{"num_hidden_layers": 16, "intermediate_size": 384, "vocab_size": 1024, "positions": "rope", "bias": "none", "parallel_block": false, "init_std_qkv": 0.0904, "lr_mult_qkv": 0.7, "beta1": 0.95, "lr_head": 0.00768, "decay_fraction": 1.0, "batch_tokens": 16384, "max_steps": 6250}
Each number is 128 + 24 x the weight over its row's rms, rounded and kept within 0 to 255. Layers, rows and columns count from 0. Numbers have three digits each. The size before them is the row's rms in percent of the matrix's.

# layer 11 MLP up, 384x96, rms 0.257, rows 145-289, columns 0-95
100:137169153091111129165147118153159109114146165137101135138122149099121098139124106139110158134110101142116155166139120121148120176130139159086095105106124107142123153111085097114144138130105164105089135171112125142095166129099141107149145118152119074125099094124148155123089147143144184102
104:153140132124097139167131126097181135111161104124152104132112160097068156147146151123137116117133149157111114097095108144120101150129082062093132143122072110114142119123137139140117158147121157107139151100110107168093155112085126113091124129111133151135113077124133121156101121121148111102
097:166144126105123125094126096140130174130122166133116127105115111126065157136147096151093117148117161113159146130101157133107133122131095138125121094138114129116112140163133181116132101166180176134110119145114162120128151084149112149139109137102161130159127125128119165111161108107173161174
104:132103179145139116170101102144094152142126152108103088134156109088092118136147166084108115160165089122138183099149147124143114117118128158117124131137166158126137117106120083135110122117143128122104110164151140102136107140114113132124102112128158174133144075168116133092123162127130123085
112:154147135158121106111158144141158115088152125096128093130154137172135110137073091097105140100119103170096105116121139116130152160122129141123106133088111155123135127140115142172155100092161106134131151088120141073158112135108135118124141131120142163175100100161158138116109139126094165092
093:145142144135144163145120136103148116110125145131155153125135135123126100108125133136146114148129148164139113114156117084106142102136137094125142068071118118151087126132123151166161122112127173156159141128111124168119096124105062141090115130136119109121055112124170073131113136117122157104
099:123094170117106113111089146193119130132172136117174137123097138116134156104093125155143148157132125133129139132154134116083154164145166146136139084129138135159111107132134134122126133147153176175150124121100119128125156142135127126120133135161132101118126148135221122104129150167111143095
105:153118112086132111122158100147145128133118086149159182118099127137146176137080143143117117158147131142171149130095116164085155136121109146111121107110107111156114178138119121113117164125118117133122114116126171163101142159104126137139139081155148157122114154131071131115094116134122111071
095:147154140131103082113117110147151090159139147118153127119138115159114142128110096116129083136139130082141102122158147169146171107118159168100148158118135133105127156134130140115081095138089112141113126129076152137155088166147148078112090126135125077131140112111157138117113158087112112115
096:121124159141137164110168145130109133153112126139139146078115118108117114096132090114119127124162092130081137149145144154151172092113109136153191166112105149132134124111114144147140162136089189157158139098112153119132122107160121126128145147121094112121080152100099129121162140161094139159
098:128155135121123146134095163135171142091117174112131142175123116132119086160136099087132128143133132160133144157149148148101181134156121132168139168083167104114084147114122116150079134102141131127164105158129115118158133128135153137123074105136162110104155086158144122139108142134102124143
090:130142148118144147102141137163124146129145119146146151115135125071095148118080154131139146145154141097132176126144175090139077128149132111162141172143135125120192146066097116133122154132145144121127121137105114114093130103170156133144104090123115142091154133171136129160093146146126133136
096:104172155116147159132135126137104099163112121118121112102141146150168094143152138159134149126103113101126149171123158056120134156120145155120153093130119169129169102095155131130082119127083150111151148130133137106145105085114151128135124107112102095111115098103133129115088148139103184143
089:100139131138167148128103073132098129166095123097129099134124128121107146152100151113099148186150107133135097140147139109129124158124134138169108122121120171130149129106137106126190145119155142095133126132106110127158122133093163089097124129180132138145106134132134191122119189098145126101
102:136167103149134139099144111152151132109099135095091109163148140095130172138114109095094120126122168146102140093133110140082152113132122148101119141111116089147123096114144136120119154098150107163123107092113093118113143169144109160132123110137135097137170053148163122119158141126098150091
098:181101116140134129148125127107128081127061134115120124125135148187081126099156139130112135098165108132146096124116127126114113148143127166155154121109136125114111150129142133133166075172157170127177134174122100148120127130115123111119153099106123114156131119100152165125096124089144086113
109:140175158105147148111122182121141120161101166089093111137112116132117118128151093131094156113109129079144098151130087165128139127166104137158138117103155133120133134131108127178137121133100106151141154120147173138094106135108114146130168094154114133139185148143141153144131098131069121122
098:122133110130103166118109104107107128168128110135135168139126118105119118142115095123172136167127105148145122139150136104122161085154109121135109150074097200117133147112123114159123139169169145123126182155132117155154121100084125099099138121162112125076127124144116164125139159084118119134
106:143077171137103102157165140141138106175129150127156121120100145165129080128150147115123147071142120131130125129123181151107170127107127120083107138179155134101079155128167131143133107133152121120148115099154108140151136126131130149116101114118157114133155154101132116117154084097112146169
096:173139159093147163114113105143096141118123163107154109103150160119178128155105152142163106120140129091128109178159149100152124126126133147141124109099143134101150136138108127120164143125105101135129161157103130124144168119141125152127088127133119129108079124092146071081102101166117085141
108:121173143148142140167125091159124130137122097107121144145096137093151132092107074147107101129121133105115145116122117158103165129112109135119159117165128111105136152153092153173116138132150187124146091112124109153179155115132135127144123151113124134121173131137157083140086118081084155130
099:154159155106099147123105112110106130161120142116103149101124139098131110168110093129110118082120093128139152108110128146123090152157145096122145126146123151126113132183086184133138119134127140139122104144085142146115130112073136193113123104088105115122115124140119090084179151156120124142
098:163101119101139126150121133119098141119108135108152151145090163083123140122109117109103125137142104078128164117145137111148133111167132104081117123128165109135122065124121096096136130149098158108107168142091118127119181102124086130113135115082143092104081110156144142119090153107124120155
099:163155127125144133137164142179119176160134173108141114132171183120141114134158134148143112119145115125086079112115124134107180119110128128105156107092084086178128101138172115084140141123111116156125114124126142124136157145142114139119091091127129102111114150129127129133095132116159169104
103:156114144114161164115121135152162100173119137135178159142092151112113144096130120097148127108090143166148135106102144135067131136122121079073140146124146150109152125098118107154144133152133160113165116111089103167127099118089135109160087104093135116132136142149140137148105121121149156113
105:085141137106127171121138166145109091090109103120153117187174120137125148149121131144173157154133089158173108110115143102111112125119108167131113153184116137132136129111147139128120124125167189128153120170108126104146147133109133121106142126139136121086103139126091108128106113139083148164
102:153106117109150092108139127102173187118129161121133106096115086132110125166126123106141126096087139130123144150133130173071102154131119109145174114098139109125141153102118134151120128103128138113142070154142128174184122062133117115120098109128144126131141120107107147129122123120178120127
102:122112137118089109144133143151124142106131153116087153132190111104111092110095102113127103108108101090148116133145109098106092184157153105136139132168132157113101149124122140151103172124154115129164137134104130116153136104120171141166113143171153107119109145095118112101159085110122169150
104:108157128091119104097130121111139105130127131104134122123143079139108190149123104168114130129159087145123115113070135115123145165114139117097084141174127121096131097141136131124141126101119155127125101101129103102119121133109099148072095108069125104104132155117157151138113084105106110087
098:087092158122099145124131133142147159127131143109122153110149150121102152155071128148144128153144138144125145129148112120120165183085090139104117164125155143148138067110158153102088103093131105110123121094127147163092119126126124072094144137090126153123135143172157128152141131102120145111
102:113155176126127136147130136096119134128137124152134123096112149133164119178117101100088091104120169114117137128149139122123127101158150151129123125171134136139091109123138093143128105137127111111154114176148153131166077160138181090113141102116142103141118115104131153191151101098136173165
087:082088096138143137115149131167116117143112141093156121129128134168157100161100096117145070136150121074150148126156147100102175139143125144160140174135097163114110116108135128141123118150167136118161136162160117153092118164138153115164117098146118126122091127120106176117149138127158130125
104:155147088163113089146101091146136116141146155122113121144182172120099124130109095128124107135146113132148107102170116123129123103123119110138092104134160087116093149154165126171162153110106160163157125148157142133120132083080128158155126108127092124134120125115132121164130148117102068106
111:146182138113122144122105115164094127143097133107116134137108113113153082131104113170110139138145126136097106095128164074152117176153127132126124162125091125159140096151117137121108126123108121137138134149122166145172163142137153124098155096127192181134140156075123148115109142157117144106
092:137117139136116125084106144129127109132103131134129140170111122126126134177071118145137143083121183138145113167129144147092140160130099130124133096105108160131167115118138127099155109150135114160149120145147119095107114150127121107106149107188134108096123158093172187129143119088086159134
098:097116162157170118126143138143134144103135129136133152138153173110112182141102093133101105134129146153164108154143153114085106134144110123110145135091077125114156144099154126158155104138145170141109116162107095111114134092105133091173124127141091155119135176109085136128097107148113106100
091:117124136116108114134159168123135108191132139139161122141119177148137146126140108087143104137165144108095079120158106109080122153119134118111088130092159126077151103174126124149131159143123112123163153159144120093141122091130127130154144103120122189117095142126125096149119105089126133105
099:118127140139145109177114159159152145147143168145115153132094130138119178139160101135121150121155104118168112143116152095121160129138121127149131153156113069127131132106097120167083066117140094108111137122097151129139139107097127160156122110117077068125134092115119129145134101141104095137
115:111115161133122083123129132149182087130125095137131148116125130117115114168087083137151127136110158183081131141148138160142129120109109149130098092161130125135125152142112139120128082128116189118127139082116099129108121099137115121140146142117160101140107090090154180153178108141123134125
104:114121143108130158126192147125155120077115096114139082086167139147157143131121124108131132137143136158126133126158108128161176141183128082131144161144135150109116129140139077144126165139167154117136142154143123096108119141143148151179139104144151135122089125163136139156125140159109175127
106:150127083130168181134128113102168148141141169110149152130113086147124156138132106115091135119112109159109079109177122128113093149104142098101124096122164155153095154147122133153122121102092156140152126126146114137173133133153115130113102086092137150104137133143089127071106139122136148111
103:113160108120146085126143094119105149169121096127188151095135114146171091102114113115118165073108114155119145115128095111139107132078120099112113112135152137146151115127131105149113097134157123137120130152137102131174127131091070133064138114154116097132141132158158138141141129104121144102
098:124104082160140107142118104140125065146129167119135173125106148119099114149156126098085116139083122149133086131156135147153112129144088108119146092142122149122140149159164079095139134145129141147122118086151109183132107154097089147095123124102144132110117083108144135158149143113111134122
095:119151136114139087094145123168153129131105107117134130100159115109099145093165116135134089126148095180122119122081095143131063152146104068107141129102108120103112146131100113122084117105131117127158118163187129124141102142116115125123130111167146093118116131127088112103079142133117113131
099:156115137109126146127157103175112143143109094116107176121085148121081130137152120171138107109126120116114173146137131119117122109110103121174174131075148118119163149130125125084136136176123120111125107171079086129092123107126101108139163080131105148132128128120102164113108103155112136141
099:135115147124100162140108121192103085102125144100136080145173139129137149119125133164099088117154126119135132101154069145127143140139125082133168133109115094156110127096112129140170101155111141111130110156098149123125145131168122090131101132100130119133087136161141096105112104177133100138
094:142121120121142128154162123116154117097120116110123134147100149145139143156097155115111156159141136107108111178134164120141170126090118127176160137132114112096108128137098082160152110143145136104089153109099156151076132132113173147097141085128096149116161112154184090128144145134122101100
098:163127123149128136132128107176154138124097097155167103127103101096096142103153123111121111136176137145129099129182159106132205151129133115095117157109101083143103152154123147116109154123120126120149153142113149175120185103117126159116142134123137143076139132094137120135141166112130138135
102:129149123140108112125144147132154127155132157130130101087068095108138128121076097127098150139094135113142151153134171133134091144148117138116195144157141150104111134134155113154080122146147116061104159153103112150094133138117131142124123070120169146117101128118096117140124126159105128144
094:163109115114106170119115151119146157139114136118130098135129145135122164146136155154130137132134102143160150121166078104157120118119094121104185149128141099099109127097126102169114145116114107105114103068161135123130133100130136120127124125131100080086122095095103095137106049110148130111
096:169108153126162108107154160086136099107106171103143099122076155117116144134149131158145156119101135119099152083126090112135140141118102165141129112112091161111132108134131156116153101080110134131156122098130110145093108147108110125095150107109155129141130123106149143123177157103074132092
101:116161106108097150112135078156098121143125105097092156151133164165096188139135073183120080080141121126125112120144144111127112117122141092124128163091131190141126123110154153153126125125109135109123145123151111107126141117127104128119172139157120150124105112141154166123095140140137095113
110:122143111154134101127136104159133115092103069122094134098131129116079188160101140160111141113133129155129153135088127120077133141139107094135104125117145135133099076068094117145113119147153117134133104130129142193113099115111148149144120111135149101154126087139174131150150133134129116110
104:105158114095103091105146127155146081118107084118144151164122124131098153113074123165111167091155120089119143142110100163145089151153089139139135121099133098130146106116135085117098162135122113136106151116151160126100126108135133116135122123121096131124058160137105155125108124146173134133
112:097167126125126146117136110089123045131147140097114147116138136138115133159116120113156134151135141135115132158129138158128128105127140132118116141155069085147115143066171127140080131123155125107157147110141109119095172164096164148124130130147111140125096166137115157126187135159143136116
098:126159145124117139173137111124102107129148097122153086101153124178112081171133107153108117125132087151127137122101121177143141162128120122166159134171098110145106091131106142186126172096148147172153141157155135156154153123100110161117134094142131136126147099107125132145124130146143165136
099:138096180142120074178096147101109148105118116109112091144110159153137119118116158152152165152149130148107124111166132073110134110146114098127106137130076137175132143108094150106103108103139158107134126130113118103119104135129138172107110142137152144151103092107110096132140070146141143133
101:139153131144131111167123147126103169181167146112115143115071120133130113142127093119098123110126130140123153131121136115134108130112066128109122131148154156119106163164148092163120116147160152182126105140191099086098075091156105174128118124114123138141120138110119099139140135123140134156
100:149125140115095125112121073114141108175118125138146124155125134133116108119184115128131127144125096119102156170179164090090124134136162134140144124077134110131179125123137115139105104082096155173120109099076073106147123089123102125106113126123113150124131135119141093133140134173127146129
105:134115105157149113133151129153138103117099153148151132133134093089154137137128139084160114058157144124120109091117143100097171154160129103121088098141108137142146177086180143160103157115140108120154108103104106144136152139105110120100143121168115171135106123124125148159125095121128157109
101:132151149126122121154151133161116093161109152127102098153135088144102138133145095160165078085134141114146137136173119115152120141073116132135136152191102141117177162090151112140112133153133139143124151122077126118158136148133150094136141156130146117141139066109130086117123161138134132130
098:110142089111099133147155154135161131150132119159124112067131161146158134155156099146105084115118148134132117106104179117102149123136095109085100114102134166146153186111136111143101109144140093097105116135110123107122126127112144148157134120130150164167097090109121132157127150139065114130
108:151130112100160146090126186116119119148153133092114106153128129113130141151152160106155085144168135139126120137128137088123127129139115157098130110136133077131142147116118112087130089111191127129127160146106161174105106123130112127164166118117106117107149138105174102155152116103089122180
090:172162152096112109080101098092116109116110147139161130176147123122096139145145123129113110123120169105110133121129141109109137160106187137152093157133119148128104168115123144141125085093172122154095142126116158129090103119108112177150102159128146191125126123107139100139124137123151123104
111:126149139124122136180104104113125107101100094115120119151175136120120117108164149075147101160115125148111113143168112073097132121154068080105107125124131106112127143118151138151103138159159158142100131098132152118136083109149136142150105144137147131133130127169115130139165092069152109118
102:127170119136160127173159169137154116125118097160109150127107140163096097126161120113143071122139148112147091128149141110104114101168106130120140150166117136104132145098116147171122108132115177131116104143078118131132138110127138194168104124119141130104092162117095149120135148143155088132
105:151102144111115148173094129109113099154117157091129161112139102100145120092127160125077119155134113131128099144125142168114154165137092119096165119113163159169099173142109132133123106104147139133100118133108110127140115124120106095162139082085137147094139100139128124119140135106161078080
101:125139143138157167118140085111155149141109118163130111080134123118118157121113083163125131163158097138105096106113105122117150142110132162114125151099160164136134160132153115186106128111132088141112117148111125139112131112185128111104119147152123074118166114066155158139114131107086132124
102:136092111079160100123099143122189149094144136079110139119158163126168123120118109123113104151150069152144113083128166088100146138109105147103110147157140124136117124110131123108103169136095083136151104131140148124118113121137133133095128145124109182103124085110158152141132146111147122146
092:119085177120147150184141109148119154162134112126181110138114105068106095137105135094106151116124136119110129135141124113096139146138114138154166082156135134091182123111127106139126141123144135112089087107130127130157086128119130134117086144161116142174113157114093113143116106097106139102
100:105115209116136128148163108132103128102114107136094135115148143149148155167162151166127145139128099152129118142111131149129131154156095189097120128149127117135137175145142139181170119124102113124095116145138129132116149113133122153122159130143072153133147106092131155155163129116099149174
101:123115167097127127152111121161131176119111082112193140108147116139143127123142129160139134109122133126136086082096107097134127111118071126076163174129117104109145144141123180116118171137153115138172144145129138121147107108110154129120122083116144141125129145108153094189123116121109132132
094:153151144128131140125135076138103142122137156136159128129126125090162084122088116123079126103159139165150120106168106167125150138110079137144136108140133122135170137120109136120150132086138144125091134110098187110073129138158160123089106129111079146141149138138152111130127123138131068108
099:117133074089122124152156116184148137150146143106131186081161083157181089123100131110151135117105150146128138136121155140101169130150123170169141120151130089148119146145116124130074088125169173129134103112136111113113124127115133144098131093137158126109113141118140107128145148133138123122
110:120107144106143083101154147143135133133128093106126158074148150095152145083141099130115142116176079091130125068114149138160122120108123113101144170132120099146094132139115093110099169144126118098138114122080153116152082150153155155124126099113136121105112146122117135134165143168145113126
107:169162172134130137107173114148097090115151140107170143128114177106153077120123136103118116115135138103123109062088138144171137136122131141157132136150108122109147131114120085113163138140152118099169145117164145115130107120138155096123100087118139082093098142155121128133106119143123092122
107:100156103160141104117150140138148081158137115074151179174093180136117124107083103164150150126143115125126101121125161117108107108112151182100142173169119147073108128114167161121147138125135132126155143154133113098134142109101106115126145088129131134124100138122157115135138119139101125132
100:152112078086129129151141137163143139113101126125135127100126186138160142161092117112140123120158127121168113106113177144094141140144135151090153157147115138119167131077148116098123127148152090094116129125110150150124130131154166122153184092106160158160124130109106121121124139084164145108
103:157113145078143123146112111145091120104144118126155161149127114094174148134147086094114144134150118104156161149137086159083127142141141152133133118132113154082113131084118158130121090123142172151177098123109107133145181159128133117116133144112143142152132111127099173146139093142095149094
109:117153145157094126117166140126113124115114131135132129133110140099107103119183149114119078101130162139143107139114132098121108105111091152085132100101131092120147131086111136178096101119190139093121129158165166167118100123107126126141091109134123146165138164122093159156139117130170150125
102:124154116089125123152139142163123135092154148122144124121130119131124166103102101114152141142132114136151176107128162152088170180127110141140135161137135137152149152144118185090103155147149112152195091150061120102133118136097143141108136117126109112101113132136166129141155124094160134150
099:151100112117150144157152062142174136153130147110132131115129151130116147122102160171096136119139130131137154106153124114113110148085102130117132137104144068128139116119125115118119079171090107186133156124193117127171116121142123122144119097125097095133123129118142170126108100079140115124
093:149154171171100123135167130131121142119137150112190147122101144137120124136112125126115128125126114113155141124094088130137163173118093129130136113127152159165143095121186129107133112173101096094110151151077125111170167105088097143115143107123108082111134120147100149117165109141136137150
099:106140134086148103111178133121156148139123177127117107108135131122068119100092101134128080144123151149107095128131153130117162135098138157139120130127134133111119132119075076160142155078125132112104120092108122052113117079104111138118107153099119132125111142120134116144124109080141130122
099:148149113130121082151116105115116122134142118123139072107131151146114173128136118149138107088110124125152082134134139114092148100125148128105131128130069173134151172104108148152108135128137156138148179147113076091130140093139117109109170168132115117125109152108096165144084144151145170127
097:116134157126122133130131104106082121108147161157102110158101153112156134136113103144143086112155137087094096089147124114121174067107112154108130142134118177106127101116128128122149146103102143092094102100141116136104169127084121150112111121117117083116131084129171150129168104136095114124
097:101173144121087146103126155114150149151123152134113107174116150121155120163087088138138156096120123087089115121138129129135071144112085177115167127111111112120137154156115147150125169096081113083158113155112126139152137103125111121122155107092164121133106121138110168110122108125113112117
108:113145162107145142081110115122146105105128133092104110117112192146172154160121112132156147116136092094148133130137099096148132127117115076123131127126136125126135116115127104097136098142167133081133127122108103166062166167138097143119090116162149121097117155113111152152108122146082117144
108:132114132129121156158138115119115055117102126134110141113121150115123182179082146132150100082119115165129150119119123126103123143136116105121140115153107108175147125099129136104111138095145103087141129101156120160084146074101108155160117096127142150132158110179146118109141127147107150090
093:134161110131097094126144097129073083135131133113125105130142138167135155133141142196135109129081129095073117112113150134142137152127134143098139125107198133128144124112121103090112167136139084148151159112115130117116110104113121090124136103122116112107131073113169119131171102123124143101
101:124124149154153089134120094181170120090092148131117111109163133125143126131146124161117104101165127153166118139151119131166098145129124107155116136186101115131106108090157095102112144152118114149159112146122165130092110116130153157079163161108115121118144143091147163087142101113126120114
104:170165123121142137169162146141126122111150113106119153124142159156130125133127096142129142098154138149156127078150142077155154148130126128133115095119099141134116093142150093096103144170085171119138137168111153104157146099094082166121105114122115099104135092103096153097118144148102126156
104:149114109147119117112172132144123191144150145145121115136118097164084151110112154103136131140134103115105103099143128112150093130127152111123156133156150115154158157121177135189146096119132157119154103131113136146124085077132131171088086107163119176154134150142134114092126146125104130133
104:118164184102138120161124148110168089161129127130140149121118140131087109120079164152143140140126128139135110113101152131115141139169126152106086171125150101137155139089117161142088124117138120153174105145094143149125121105067113160134122126176125176104152130155148132110134147095128117148
096:123157156093144121087160131140133134137119126114133157105134125153171119094147142156094131102133117159155177117146144125149159084106081158118116122150168121123156125139133157059110103109133167159149148142114156102140120099140136121128121100102130107077149138133152158128167107126091138169
112:127118101123117104142143124110117138137103157113135115138160151119132134117174166102091160132105153126136168160159124122089156137157128128124100138112111087143151143105083137115094157104173136066114117092154134185115101110113144131116093142127103113124100103134167175155091152127112158132
101:138156160076104104153102113137143071126130120092110153158128137131131134157133105163124137110143144116091150079138117141134163154130128108113135108173152126135149147101154161125106073121152150118110155132122099143162107133156128093134122132158149136158147156125129157159153123065120089167
116:130125127113150121151161113129105189098111143105098157120115155135150124103099164118158117063144071124147084138135133169086164119141097113143103129122139118096118106137114126139121144128103088165151154169140152134144128127108143155129150125111168108121076151160116173125115127110099139132
099:143134137120152148104114098152134113132122150142112120116117144119126155127116122149120141093127127103164093079146045121140091165165124141144120126157110140077126149128147129129147139125132100083128147108121139134131145088091091126127118119115189153122092165099097092150077119128145161095
089:131158109138156108169134077121165164160112154123157105151107108121133145161118080147106108127128125164134156140116175160143154120175124162122145119176171122125132158124118130121086147105090131104100148094114133097130192134124113131099109116153151117126101106096141131144107102115114102143
097:154102137139125107137103158086114155134121120114132110106092116120166137157113122125135124127163052106114120123142071173094135127104160145130166136158119145154135114128068117141125131141115137110179142131122175142063133133135138118102098124153159160127132118100170118098124129160112129134
107:132091130128122137131150116156117180118098150141121104122105172145078117130157082120117116149112137131066125105122134144107138150149099139159129105105140120139111126091146128142092087167102125155129110143142143126168104168089125129106154126135147133097144127090108201141158116113164100108
101:147149147126122160124143096141150126104122121148154122116129141144105113147134164131098142121116102115123114120116130185112166100117112129088123154131165142170143096121095152162070175080119125177138131130117129154156141113136096103135106075156122099100127089128075129137155157154154153121
108:135152104139141097148133118111164155123100102097120121084139136122099084159102097104133089116165118103138104088153122116117127090111125198112133096116122132093164130129083114127123157152141139111104168170163111154086128081158129082157138137110132136134125118112120104097139138108115125133
093:123153109115146057177137126113155107129132182127116119119156148091117147146138130140117145116071160141133135134159135122123129143089089138078130156120127170169129147111114111094120133123132126085101118110123155122123123118107137115077101153158110094133124140157161157121073093132157133122
101:096141129144125089149124146163123116182113124111128133104121104161134114159157166160103113120076158098107107112118152138158129177190108106152157110141122050147127119122118123131119111084149143111128171106151152166127131139090121144107144130118097126128111129106147117162132125105124159137
090:106121162088127086124176136121158062150148143148128133126127126109117124121098113135166156131143085112133105127153122130139125108135138164159172098150134151120124169158130164145113109121136119071167139115167119140139138146104145139112130130140160076140095126122130158134138111130108050121
095:145115113124156108132137133080112133168103099130176134125110160134136136123154113106127141108148083120094118147151138128155080169116119126121162090135102149097131122121115133149150146142101160155147114129149100149107155083117138154089108121115116136126113118169119110132050161083137090164
097:118107139102132178108112157111112107120124114117133129107138180142118149147118155088132114134113128145138154099121155092119127149137108100144172106142128131115142111104141125144110134128154126146137128154086109058199138149098146141144147122120118102108143140071142172139086137106157190130
102:154124128119143140128134148106142171136118091134100143088153124139104166153153106160140089086121117138143130122138104094118116154162106201105139129157137127145147114097154138128135127166119110124092193144122126098150123092101111165148162093106151147140118148094148094142104136125082136113
094:127087130097116125138117090122080097134090195116124132081160159109116126113120154130085141087111112140120139144148131120159125165130145077148168122112080125119129162102128125162130164123119140136144176155125098155107141167166118102128121141091143137099123093116136110108125137126119164110
092:136120120105156097122105134140144097099115123094117135115122140128139121160086132158158107088154084108101078135084096090097119140120124138128129116177128167159129128091085102147175114170112127108153098147135151092132129099145111143139122116098100146134127125115118108110161130094189107122
096:154187113129155147067116148158111127102108145125146134129122127165110102139119176122123105104142121135106114137155130145137140141076075134121103096145065115165145117134136161127139136130119118128127152174160141132108121070102094092121111103113153117159131132119092147122117142103144173112
096:093189101177116097107126112157188097100117128119134109141150125143105109135117131112104121106157133084111121121157155127100147147120117146098125145149134119134142111084139106098100132072110143113123108065118135139101097158126140075139101115111157153120158160142132146115120120126092155108
095:144134130108125129134157106166127107100139175127115112114168105134160161132143155140138158135123138108108088094146111126120166133133060164106113102140135081109128137146106146089141106097150151153144160130117100132138185144129115143129118127154083064113160087105159103149141141142123122126
107:119150145106129124115133140138170126155184193110120145120150140143143094137173117170135081077123158138102106107156113130128107136095132127099134116152088117145149175127080093130144127129146183130123142115132160126138135144178123149166110126111152157138153142124124106164149099148127141116
098:100134101122151137170151143135161122144112114127141074126143107136121129162124165151125110152127123199141133121165134143145140127166122145126100141144068124106113134084127078172130077127104134128145111161118098129100115115158127113154088120158162120143169163124126123150155137147146160094
091:112162107098124144105116158137117112160138131130135080095172126169111131118115135163137083147109135073138138132112169095136116167089102148125140160109124116095129166132154138166094084144122111093173085120131128093117146161113143147144110123094129119122086107111119091101115113115132142107
102:144134174129121101123133139102145107133130108147145128078126107090127160140119121122115147100135135131125129163156114160122098129133155170134145114128118183073144156157148131119110130102093125137104086186111162126129125098180151156123128158080093152105138118109104145117099159149081137109
093:122105126161102145132118115122139118157086183109136100094118160129093144108119109086136124165136152145120126082146158167115096092130080119156142130131159160129110100127116155143086122145116128160133122131093123103139121079114144113126076113112153145164132113157116100103178114133087138152
102:150147126121087128091114150139174112129093174101101124150100112093097115138146098168132150128140124088089123132106130125139127092118116139115127111133163108156121074111163103128116113168132127085128153150140150151134115129114085129143167091086166101110130107121140097115182094124113103143
094:091126121134115077120167089117148144139105142140161113153144110121163130179059193120155118121139108078109161130135157120151131138140075154108122110106122112094144175104100153110138154129115146133125128120149118138128133146117146106112106113127143136144172150098152134124111106139137071123
102:137162115137133158135163160161117107141103124118121166155150132159101112092166088111115149143141142103137111128135143143122141196110130079161119169135151112125124193087126123179118121120133170112129145123129158118112153126138097129118162149117114168118130109131094099104127134078139112091
086:125106178201118091126163128131139122120140130098142129128138097096134135113122108165078150145165127138128168094115106109095153100167114153116130137126115117107116162150108201129127119099099138107105144137101121136141165107133135103112092111165129112110122144129137168158129140153091135095
096:189149193113143144136186160130129159117106130115085151081137133103139080130077123123138128118138102120127152098118147131095093147159132124112111136148113117124083161102114139133128144143099150131107096148118113118084151152093121153131145149120122105064111122135089116128127108136130112122
097:156139133113112146116150148142093086148121134130121105175139105130121147130142135090125105089134130095116100130111114154108125153181091122114154094104184160089148103123154116104124132175125165122121109132155163162142174107138134141126116147087123165111101130166141140150150184110141115102
101:173130121118118150135109078126139118124139145116103116131106117148084098136119126106091105096159122116167161120135127132112124069123122067114156101119090127132165121110122113130096107166116134115091093185133173150142121154107142135129084075100112127115133147113140132157135133119110078114
099:162149163123121117086103124121162111120077125132132181157086124141139158154129136098094168100146157114138095126120152164122109119162113147107151147120128102143090120112131137159156125100143125116126107119110137141119142128190123124097064109141076130095124162154128093161127136121113099142
094:158113119111136095100150148150117131135163099119115162166118139093126121126157154147103138069135139116117109125140107111111104188134125099142134096148164134094108147092092117127147148145136146111178107128142114131146159135150168171121150151106151113144075110107155136082128125087161158145
099:118143117118139101131140129109151096173132106148145141163119116109101169170132186141086119145157098134146120146114124105109123176186140107136159106145170127116131139160077139140146124132126165118119113128110155174128201111133107138163101112110120163119127137150146091156129130126125149116
104:105130140122165126115093124138108117115159106091132151142105158105123156151083174144145154133114177105134117123152165109143146151141136169078132069145145137137131137118109130180127130097107096130152138151123124117165114123117166128141089127161131108096147159179124095133157161140114110092
105:129082128095114158106114105117113127076141138128148113094153161125127132133125093127111092132168179165143164119122114111112114135119115107150174148104149153154146116136121095131157095125167143123156123151135137112148111117132112145142203090145137128090096150141156155168125077156138142122
097:119198122161154166101100119151148088119140162156177161122117121074126105109103149114098128106127137158116122089109155108117146127175128123113095095123170153131171152125141093150117111099148102098144122139108116115118146169123132129107124114157145152090135121113146144127135143093091144109
099:115121115081120117096099145140145128137149101103125122114109146163157177153101085070155114065150098092139140115147126126101120119164149146161137098118120162136100131164126117144120098176125131171128145095147115134160111108093124112147103112142154134131145069136132099126127120151113158125
105:162112099117121118130137096076125137135084134113149081131178125115130207142130128116139116107125131144109082114111134132096102162117120132125105130107177118109158099151115132136135177139167118112155109129082131115118147094108092124095165150148100133114135100119145146132086144091137119103
115:154120171097095087150182079117094177149119155149155144097126100120155116152092105142152110116114145119115125139118106143101114138122132148126140088127116115122159156147139137129101086087126103153119107162131144127108152111126143141130081134187109150118144130099123097130124169124131185110
096:128128138120155154139120133109095156107123153084093080127139137120158152188153108111145156116149140137097082106142140115162142162127153094100119122156086153110108139127136123164139085150123168100108134122149107116136129121151137162130167092145121136108164128098133107118167115122058134141
080:132133125143159170113175145124114143137118128101133127126132144108097133133091139130139136131158095128138135091131087168086074109120093113124171139148147103119148154130143171137090135137115126102083152142116156141143179105097180101117087147091120143092134116154156141094118131169121109149
100:128138152122057137123141123134179110156140162101127127125119094108150159167106105130160139116147125112190119118094179136114148123114123158096137173105151150109164126110158132132125136171122143140155167130106138111141064156112136119126144109107094133131105103133127173120151121132143130089
096:114150177111113130089113104157105127131115134152149105123136103154128158124133144115055136123107110110112159140129118115145077132106101141136130079095120121107117112118167126135094092171136097211095095123124146113104129108117110123127113125156070163115112128090142127143118137135131137149
103:167131117107108121151130133190084145103120122133175159097127119145148126120103115141095101169132145145136135118141097094119176075130125162147131147155115152102094121085151147159095096135119116166137144135102164120122126133100144119149157121133159127111140118092161127100094184129132104112
096:146141103125142088119189132155130158181123100091109156139098136111065116122120135167141181094113145138125156115149175139087110155101118142148136116091123133149170137122137134156128155122098101109123158108128144152085120154093156140136110131117128152145111137169135117107150147130142122095
091:116107120158121128095116115080119153113127134117116146100103111140126130168075133114113164186153150128142125139141142089105128145168125153111113157129140123115142120126117136139085115106163118142097121194073155140146123104148078134090148132127156136082119098099132160100135144132173118106
092:157162155115104128096123104124124133114142133126131111152123189156130117121147118115117139146111089116115118106128151121133101125130122088131127158143093140137046081144142085146094144085147121134095150131105125144127145081122110128131102078156114083101155170133131112167120158136121087115
111:163121160109098150133160122151132130133133136120143130188110141135158088095113113109155118126101104132142087138142102083103110160132087120141161140134113120137135139113104074130146149189117111141164125167088087185163105165132154123107126138144095148124114129109143174110117140138127125125